From a checkpoint of a small transformer trained on Wikipedia: skips across layers.
Each number is 500 + 40 x the weight over its row's rms, rounded and kept within 0 to 999. Layers, rows and columns count from 0. Numbers have three digits each. The size before them is the row's rms in percent of the matrix's.

# layer 5 MLP up, 576x192, rms 0.115, rows 499-548, columns 0-63
105:505507430484558511518454542535507454507541511549426426465473456492510535468560476493434474450480539527466483480568510513526414440421552534574496460543485529492498455492537512496478447453579487
095:534496467511614540476468488491450501522514501442489465474456462484501520544521513538474406457471532499497482486464524510474522473489522421483444495509473478509508488485468479516458498468532554
091:458510483485543552518526486494549536542551508434559483462558463486487535562439479508478474486531514507430527474485544410466542558446523555504568525420495485501500460494516478473446540450450508
096:576409489539548538506516488437482511474498477508507442437451504501546461495494481436564445447505465529451480446554551490469481514513520480570485530514453442479450540477481536534418543496576551
105:573518484396485523503461445509466427505501493536443548529480423479555513520481454453467533514524447452471486428548586456468462471579542479496542458452515430534483487509497497473463508494470578
105:493424475464479461506501458526504468495436449435492459558499480449537502551621440402507528570488520563514509430498504481505504531373504542572451532535489476552472553532562438497518517492519559
097:524443503608490447513493476477449549494518444512488496495522506500512556517445528537407509544451473489549494520520487442464436525505506568506562495480445538453483526468488509497525429449510454
098:534507500521519554411575426519457482461508486487460513462470458484495445533574540534455496516476464544505516465465507487510440468519503491516494503533584523490481525506499525545491503497463549
096:557475504472496563581505514477504447412505462562463497437464530499498440480555424512512475518417521518436502485605447452449469486536554588489527509490444503495499507480532533442462541465504493
101:513516487541486553471495435486494520440604446542455476546463614496549477522540517483527505533517519500467558453488506530429458497436540572485433548493467504431517491543493514493468480492443485
102:446519526495437495407582447403505501499505542519525400498464529451564517531442497565434554517573538499517594504574474471539495520510501531559507509476473470517485483505510486498483570496521496
109:500382501494579515452476452489480555481535521490437445540488524489552487542485456478453457529475479538433489474499576425468500463496532458548562430439503533456463481479546440513449521477471479
096:451551460523483447497481525567467446476581563470464444491488574441456518489498483499586606470468527576506598492529523452496496488467547526475500457514514518472481476497528533530508485516468509
095:586546511504512568414518463560450553492535501436521495490510474479465496551519471510548486454572476557544558464540466476464498505521506499422536558518493464536490441547524508544416615591472466
097:554517452476520488486550493486454554518481482541421526453385572488462483478574539490441465513541474475545503543547475519477479535500495513510504536457427498487497494403507528489427485442527506
107:548528499503527469498425537516479540519482454508419535417472522410470572568520528445499531524485480548472555486515471466533521547532488503505527529459408489520485458460577500475478454498453490
103:531448496408517468438494546506465455497504480494456427441442519498480496484547510479527468486487436426523437514562476476546486539527567434539571448454534520544488518522479522509495504488478482
098:479481517438458502458541509554534504490534478538480470514467556463537543444489536424471554482521514525449536396517461487476469458463532506458466482459456561479511536489561442477498467481494457
110:589503495475531493508579535466469550498535454504521456505484507478476468527423515430459512471480466532453540482493497416542470491457538563466522534564489514576510472436500513521464482393460498
093:416474419441484491530508487446462508549531489449479404569499531493566464473495521501520458472516522542449520484608501506462488492481513506592591523475477474457483408529514465438514533517510549
093:523536402481527486410493457408461475462442522515494479527465515499494554535562496542501451467449553502464482456609560514503447518499558422428532488483498511515421506533535533512505587558482516
093:497447500510483457446561502508515541469487427522465461488468495480447557512467514513496536553460438529535547504521543543530358508540479529549552543574492502485481456423516524501572467505490545
103:510515482438526495468457496476552564501490500433447518499474477480518494511542521572479500444496416497444502521528521508512488462539511484553483469546534561516441445456493550501476446541562531
106:448546517536481465448476454498546519491495504515459486531487509465483440496513487515494481534514440567530509466502553461584438507407463522452508462535474485435488550499509495523433518509550496
096:473486455463528545500494508429524459430477494415427545477470587504520447519522425510428485400525536498480506431503559495499491461504508450557566463485449424488443493506597480528465487515497525
094:546465524486503466521460499538517530526490424531522543481411471480543504590514447482502548508515465491515515416532482545516435489546512477471560537515491566489519505453522542497474541483438595
099:536507556426529567450552514477538481497477452554540467498485474449484491549512470530469518562404490520423649542492465453548527514473484506461477507507475468516434513477520530500504500469483521
095:496568500515540541457499464535457488465471465470538438470428461500494416513512467469475462523473514485522473436552598497489488452575563524487476458581512481495410521523503557532545439490483512
109:488488480493425496468617538569500451495513443525529486467489504502583491436574472463453439513536518479510490521512553454470436480512569478509478494516528407522507463459633494523449517505459496
097:476447478498469507484567434525529480485476422568542470515534485472551528525532537468477470523510519466513510533548530483615449551531547486482558536501408470552443496457511427522463405438413485
101:542537449470563533517512504507439475424572513504510496495487539495558505484494477508490475536519513524523516461597522492521468447527557548566487566429504485535551506444502564564399481469498484
109:582492482428480521457494532475476495485567503542472546491488558463495545524464475479461504522471485545495498547461399482463457518493550485575515473494516546487495516462529548516497501550498570
097:561495551436493468494453550564445473410481499513472517535474516475500520535479498418460504498455489489506460469495514544491493483580488467511461451530430439565529488494504538490476512450524536
095:495556470528503532555531391457471569522518469485451518546488563441559426485450556513525546506524426478495468454491500469506521492468514516480475519546543484461488470502497576550426502489554454
099:531569465523569511499464455466514526348461538498464532518442581439536517535449504476515462493497457539481512556518473475514491527481564449529506567470532491483468472496539489471536510526455539
101:476509534475444530509530427535489576520582474452522423503460489476497551565565386465469554524420449541550570551497495445455453563504480570523512503534526515436437512432494527501479579548554487
101:445491548528538563484481451479490415554494484542479495477485511482476473487510525561510514486528470505514548492519451478503495476441540497580493466492491453478424471474523525458454486605487514
109:515529464542552513440527483449513451434550437458555510523445571487515510558533550549448469487479493521564510478533496446593484472528534509480467548448547462468492475446507473552486559506500549
104:481461521399571534465542483488528574499544482419479452514509485475515458504462488521410522483489501483489514431522557531453498441500516483592537431553503481456480526511549548562465455504504530
102:549553532530518544467569481508439556505537407486461453518460529497482460471512514455512585457471545496472624436544524520564473482456503488551537510461435557461467535453525536495518520482463577
099:498529483528527460511490435560426551528513456478493552375498496495529487501496484577423461541472470503508554554520474535587495512539516540514511452479431497542555462482545525524477505494490547
100:555488436465495477420511516539478521457582567439462496456522495456528386592524520522527512542498444503492564461458508487511536544426520580539472543487474475551482502532532441509436482490550473
095:556555436512477495523558511554482523476529461485461418559481445513483536538480466576459498396481443545498539522510457534547440444494547523523517488571482547580465473466466483531437504507460573
098:489503473467511525410503494605510551451513495454483495417473557486490504533501486533426461430485409492533505515544575540544497465506498535509537511451536508459501486529506512509369466479551487
109:530441470469502499408539423455499464483533498537499493487528442440507546472576469505583501411506490432487459495480527486511441591523559541551543501569478482504550516508521496481472525463454529
107:424469466562505485461469515483494563504494532537483470500507474468497526584498427482452513523397480569440576498503503416468498526490494569531486512507488485429526515492565550489460481515461550
095:514491511447463538533497526526475476463522416531527551413441543479452518489425527560531530517483475527504524555488463502438487500540504559535471556515421497532557442534493499529485528434448511
096:519434562522501537514513454520400465469552516508436510454478481461514547569538544540541554533495517478480516546509488497550470513420587567434541471425525517506493440434489496463561527477509512
099:458478474435549531563493500476495495413519479496484474499490481450435458476507541508539494440502467523501499502537461453530503556447507476542520493572525516518543588436560521568461503501511508
103:522496416529473469487485520542538445496475451488502553494505513466537511597452472470477486517563476484438491502509449478506464524451540572508552582474495581565537484526522476487409539527437456
# layer 5 MLP down (transposed), 576x192, rms 0.117, rows 499-548, columns 0-63
092:512532515580488494479503562465585476538531481614499496490497450449488519507513517409493549522525470501446497524490472487507560505461478522496503510464548526467542513573483489482432528515517480
096:498553527485437557456550539516504509516496473564497496540539520525428528552440463555491474516526420546470523489568435504472467450489386501529569556451551544537527473517536518460495510527546496
081:522529485446514539544527427555536539570450492586531453497460507507512546500455443454500476475483467529508468513442531489526479470555463466510512460453529486500541535525532506467485591525481511
087:539559532544484482501437564543526496479443475485488564558578438461530490525478510505508508530468491521521553467546455535520526487478458529472469457498571474453471537510462459524577467520543472
107:490455469508524474478486548582493524522557635522416531509544463518508543534510590472507544457550506482475529544509458439526538548502473531553480488454420457529610536501420429437457494492514502
097:472484451386459538485474527446456595503468501510528550519523432456444549493459478495501514511425477576513481535462524555464499475479492375545452491498539487458518552561573568555513531548491493
093:495499549559497508472543450482504533465556464513445533509585484528467504457534509490477447538555430449521487484539528520481426485519464502509554475474475542472522487480502445492438474503487462
101:472536487479533451554475542445514493537437485516536549500483485520539561500435492496522487512526527522453451525556461500558524527491554502474510498455503502529547494488511466499481449495514482
092:502567522546492517480482518472468576463425562476461522489544409463544454504529509475444510485488496529541530526531512554501583466567574508494504558539462468443448476570446485472556459476564488
104:538449437500505495421458500571521506507488492511533519478495483535549467544466447510547444530570479550581551487441487507469517476452492495513475502445528515508505511514592519512470549466524469
096:538553562474467477464453499481420511476485470555479480461554516462495519477447510513542515516510448463463446593475482494499445482484483566462521487475508566555459481462423522457450530552530504
104:474443493505512440547460443427454568511489568537443482530488566446506508564514507461501475541501508529491569499483506536509502450509505528467438480453545524439523510573439457517420517510439453
085:565507468435496462468552534524473492458519414455521568476489493527519576465457418459523509587470513450567495603551477502527517452547489480468426526527605520527563511484494442508549496466530569
089:495558570432459500468591591550456514474515535486537488519453516506503536460436504515421526453493511484495450572468451493522490422525458467519463467577484485512469460464522504531466513563524421
084:512644501433552454493529587519553529482513490518468523539540511489530567519478426499509483502499461451582511486533512502540517437527509520529507573502530473444429514469519469498535460521503515
106:498548490457436461536480487556531424467503512438538562518574541456427505474495514503407559496431482569495438509544527458559469444526467581449530527499512514520510521468502531529566538478511436
112:500455542496472492550544464574457476448550601511444387497560496463471483568484540527519522520566499487523470456494506469505479479494492467576520453476508434519450484458453473474426523474456434
095:495511560555573501471489445532505431531479544555562501515476500511543515498445491513503514495444551371560489510532506491486579537489441434576526564533513527499432532531454495510567472497523541
119:507527535488436520444506592461536436535546470538492461523478452482473498571409494438444461497506523430476516504543516510549461509491550559442550512450524521456502540468530442482453512483456529
086:489543527553463533487500518554499532440524456521538555517496520434567523553494519486496497545515506527528506548569528458538494473516506508519500550511537492457543494452507544510485523510553485
096:562469522593525480551506483500592491486529452588441511545532484522474497430543503424467532476511500471499499422484515552506513524508512498521475475539509547494477496501466512518466454547443472
095:543575449447487500568496549429493503474578504520506465547505493537488570498497468551488516512498504524530478528475540536477372434464573494485541526469580549432469492474495509475522509469495568
103:473536545484489498566462540553496478468548547537465540406441521416564524438489572513494469508514472499503527505465517478494467537462481378470573450429492517488470478484474478440521572471512541
119:507456570523480510523542509547492546489481483547491480514473494489585551457473504490513487471450451551522457501485476492565422521429443429465491437441505568479546530537508442482498515515508571
093:506567466500540476503493588513515485582489561530537520517514545483533566501471543510561454529542487413509467497496468417494501500516518491525493505509501520466555475463528500447471526496482521
089:470471468504521497531511524466529445542535473483547502496472463456450557414523516474455484490475445589532510481482531520467468362479497496497501550531512517455507530454537542531505531552482517
098:555527452528550494513455478523533504553429462439458533525531521497494484485543442521561573494530530545483535542550484528555526496489478513414466557470537544457497426457522506503449407562482494
091:565489483527467519558518548487519534465497522523554472510554542502487493590473572386507532562491552500410541551454506484530515550427449548523487513474479513455503494495471553452484476498459506
108:498422434513458543567550542520509483497495514515489527552478462516556566451552584454504459471530516472544490458449555429530517497534477533487535444532497439517548470492513443561481431462414507
098:483471517466479463434511416497541506485532518496496495464602610498538449400509567504558562511533541518526517480472513510528419483567527468461481438467520503504432448465515420451444535534539505
122:547442492503588488473427524479534516417535513415548543408526488484445511497446462583538535557511457540499488466463517529524503487497505489502436522506555485541503466520428509496526506474515457
109:516545500501504514487497486475483502549417539526424540542536496421525606504587502541540460564553510554504460485533473522507491491529496462500461499502491589526518483477461509534407438526462510
092:501562512452508405465391526586530494492538565526495474544547506590546535477513520430525497461428544514470550529569529468502556493564460514496495512457491457551537520482419433397558494466484519
084:489601527465491440503472652452537474505468494491610482512547435480513578561529469535457501543508501545522484518509438546507552531521502507487456545496448543456488550508451462484484470531551492
097:544575463461539474541492480504481575458481521496523537486507457497456478607480518511512524500535481440526466516561487453470489460523560466483498453471516515480532514520507477435461559500525500
100:468500517458471508500544503469516509469462474539558520479507496515530463501504549514491548529520479468570493568535483541482492540508526472479512491512612532503544467450527391574441497480484502
101:448512564475479493509483471520404480499451514516462517479480503496539509507512485478502521512466477548555446510442513475454525430529448538537514514512496511480494480560545534505501530502490522
105:569482520517551511485440542496581452508495512493589533372528545547534499487522558486464571466526483552494508448454524470526534506522516538497477534532442460542452502506499499489453566471503450
118:468521532423518472585553452560480485538471445507446528467519509535558489552521579507546555541538524438440490497513502534560508474554515480480535501454572536479519497478517517567412546482509460
096:494551494577513459529514422469538527463468490498541584483500500429510574470462462478482511470532475493531467437434480485500508507464483488519494568485513541509504477533500526489433541500470507
102:451452502467524521535483508509567529461495515561432517474493516511439463548537564474519484480473465511479511506469483500532504467505430448473517499561500548456477416403551579559501500448564468
107:482409518446467478521466477486409541470583615517436482500493476546524383533534515579509531504540456462487535514489473496523459501461473514463577422526500533548482500481489478470486461476509504
085:542517452453502467508543529535496453502508514504487581541475479507518551496518497489403490572529510501437452446516532550462480476490541531505509506447480533525502636502392468488513522523520539
085:526555469486468528498488507493518494478516472531547494498528501535542605464502495480463527479528543472478453448416538480485506528456481490515490557583536536497423418493426530451503545566519519
105:562495547470455474482481474488484508507573575497496495486510433460509470366501443616533550449558515484541568464488436501529532530548496473556508450497520465561519527481456524450471550501444482
104:526631552514459487465480493537536517460462571539576511529515492511520500486493511555416558501527465492457546465517440480523519491423448493509510424457456465593484525499505508520537595542481566
090:452483545467453450499470499468546488557478495494508462543491419563529513547466542490443488510523508522522529515546502505503558548491518519481452502524425503408496485489486485475475535482510515
099:447520544489568525524537570447510501565447495504557525498505534494495447508479432502537484465509517457433478444560491470527574500407482451508496536558514524533501552514520469547514444521528502
094:557563507560506533436499498536530562492480519567580454448498501503491516454550553525500465605508495515459452471504460529538492522553515522497580516437517501600559498462473498422466498463509510
101:521560501542556492483550473558455496426532494493521549474530526461487456538451530454444513518456475578517509397445539475518431429450463528494502483471464492475526452558514468502500505484483521